Part of a small language model's weights: 2 heads of 32 (1 for keys and values), untied embeddings.
Each number is 128 + 24 x the weight over the matrix's rms, rounded and kept within 0 to 255. Layers, rows and columns count from 0.

# layer 11 attention query, 64x64, rms 0.176, rows 0-6,32-38, columns 0-63
[[143 142 145 124 116 131 150 134 131 115 106 134 131 127 132 138 119 122 116 117 125 134 116 151 127 170 136 113 152 130 123 146 115 131 118 143 114 108 128 137 116 117 138 149 118 132 118 134 126 124 133 132 118  94 128 136 113 134 116 122 154 105 132 128]
 [147 162 109 150 107 121 125 154 128 120 166 121 131 128 124 115 110 155 146 116 148 126 186 120 122 115 122 157 128 155 124 106 102 152 130 111 118 124 144 131 153 119  91 113 138 126  95 109 161 124 134 137 131 108  95 136 123 120 129 164  93 119 122 138]
 [103 105 150 107 141 110 119 116 138 155 108 150 146 116 122 166 120 105 105 146 106 151 108 113 102 126 105  94 131 128 127 155 160 132 123 110 147 113 123 135 119 153 127 149 147 136 165 143 116 130 124 124 119 126 137 134 150 161 132 101 158 109 110 127]
 [124 154 121 152 113 161 148 155 112 130 140 130 116 146 104 140 114 150 151 134 131 111 135 110 130 101 135 152 141 159 101  85 112 105 134 103 140 116 146 115 134 144  89  96 121 133 132 142 163 101 134 129 128 108 102 128 107 115 145 136 116 147 153 135]
 [111  89 153 108 148 127 101 118 147 151 102 127 115 135 141 155 142  79 130 127  99 125 133 133 130 163 115  79 151 123 128 147 152 143 138 127 144 132 129 140 131 110 173 142 109 121 152 148 108 129 139 133 101 157 114 136 121 156 118 132 169 134 131 130]
 [141 118 104 123 147 146 110 139  97  93 170 109 119 147 130 102 104 104 120 112 111 125 148 145 177 136 149 170 112 118 122 135 120 170  99 105  85 156 157 133 118 157 121 124 121 116  99 116 179 102 115 150 106 115  98 107 108 148 193 145  97 134 122 114]
 [154 128 136 152 113 133  98 137 181 161 120 142 127 108 135 183 145 129 126 160 114 146 154 151  82 141 124 112 126 127  92 167 114 146  86 107 119 125 135 148 155 115 135 161 110  94 101 173 102 160 159  91 156 141 102 116 124 148 155 146 111 130 125 146]
 [151 136 170 147 127 145 140 107 135 145 102 106 108 141 114 136 121 120 130  99 113 157 145 175  93 209 110 111 137 107 113  93 110 120 112 144 113 161 117 159 139 148 128 153 102 122 142 144  84 167 117 116 141 117 106 114 134 120 149 120 134 120  75 116]
 [163 126 131 145 123 152 146 156 127  74 132 134  97 121 129  94 130 133 132  90 146 118 178 113 158 143 134 182 121 121 127 115  74 135 146 108 116 111 153 130 113 102 115  96 124 112  98 123 143 108 128 154 116 128 142 122 131  98 133 136  89 130 144 147]
 [115 134 157 126 146  99 124 118 144 168 120 139 161 144 154 137 150 130 123 142 137 142  96 129 114 128 136  86 127 131 146 139 171 123 159 166 156 108 105 122 119 134 144 132 158  92 141 150  90 145 142 118 154 113 124 150 129 156 124 134 141 115 139 131]
 [127 154  91 145  97 139 167 151 118 117 117 132 110 127 124 126 121 165 141 154 113 116 126 108 123 114 115 154 169 139  83 119  89 105 128  94 131 110 151  89 142 136 111 118 149 147 130 125 164 115 153 125 118  97 128 129 103 115 131 110 124 122 160 131]
 [ 94  90 143 104 110 102 123 118 132 190 105 117  90 154  95 165 155 118 130 147 115 116  99 127 117 147 158  80 149 126 152 166 155 153 117 105 132 128 113 166 104 129 159 157 152  75 172 124  88 103 133 136 124 124 132 123 148 154 131  94 154 110 102 133]
 [ 88 131 106  82 117 139 123 131 116 138 124 119  90 110 166 120 118 120 110 115 125 109 126 111 118 164 161 148  92 134 127 135 132 173  86 133 114  98 157 143 149 154 100 117 137 140  97  98 166  85 132 142  72 123 162 132 151 108 146 160 128 122 112 124]
 [130 155 143 122 134 132 138 107 129 140 130 149  92  99 159 166 135 142 100 170 114 137 115 165 113 132 148 120 102 166 158 151 138 137 123 145 108 135 178 131 145 148 128 163 156 129  88 137  89 136  82 118 136 135 162 122 104 100 109 140 100 113 154 114]]
# layer 11 attention key, 32x64, rms 0.165, rows 0-6, columns 0-63
[[129 174 102 122  91 137 132 165  84 117 145 121 117 138 107 124  87 158 177 112 128 126 140  86 118  98 140 146 166 155  68 109 108 101 143 111 134 145 137 116 174  99 122  80 117 120 157 144 170  84 175 122 107  92 139  86 122 163 175  88 121 138 114 123]
 [138 156 123 155 119 100 114 173 117 109 153 130 136  99 122  73 117 138 134 114 111 148 106 108 134 115 154 124 148 123 125 120 140 115 161 126 153 121 118  76 145 124 101 110 118 143 144  79 160 126 126 150 131 110 139  93 138 150 142 111  94  92 131 141]
 [122 120 129 109 140 134  86 143 160 151 102 133 109 113 101 142 150 107 114 136 139 120  81 141 138 113  94 115  87 161 149 157 136 120 115 104 139 144 126 158  99 143 153 164 161 135  93 156  99 129 127  94 122 162  98 139 111  89 118 154 151 140 120 140]
 [139  95 117 177 117 121 117 170 110 124 157 122 116 120 120  43 119 153 144 126 156 141 103 117 167 114 143 144 134  93 107  92 168 117 155 117 149 137  98  86 129  75  87  75  93 138 134 101 184 142 133 151 123 114 122 133 150 153 171 139 112  79 108 122]
 [115 171 118 114 141 113 129 122 120 155  95 124 135 122 136 157 153 140 114 133 157  91 131 133 124 123 122 108 125 178 137 128 145 117 105 151 111 120 151 146 106 164 163 155 125 104  86 139 128 115 117  84 160  86 126 138 129  85  87 150 147 151  99 158]
 [167 122 121 204  96 121 207 145 162 121 129 141 104 154 173 145 129 124 129 108 127 131 119 125 160 134 119 144 148  97 112 111 111 148 104 104 128 123 134  69 118 125 122 135 114 145 145 148 117 108 167 149 147 149 134 131 138 155 167 121 131 114 167 107]
 [112 144 134 108 117 137 134 139 141 176 119 151 130 159 115 148 119 147 177 165 147 108 127 115 161 146 102 118 137 129 150 110 134 121 107 140 146 114 150 137 138 145 145 132 137 113 148 161 110 150 135 113 126 101 140 135 111 105  90 117 155 144 121 124]]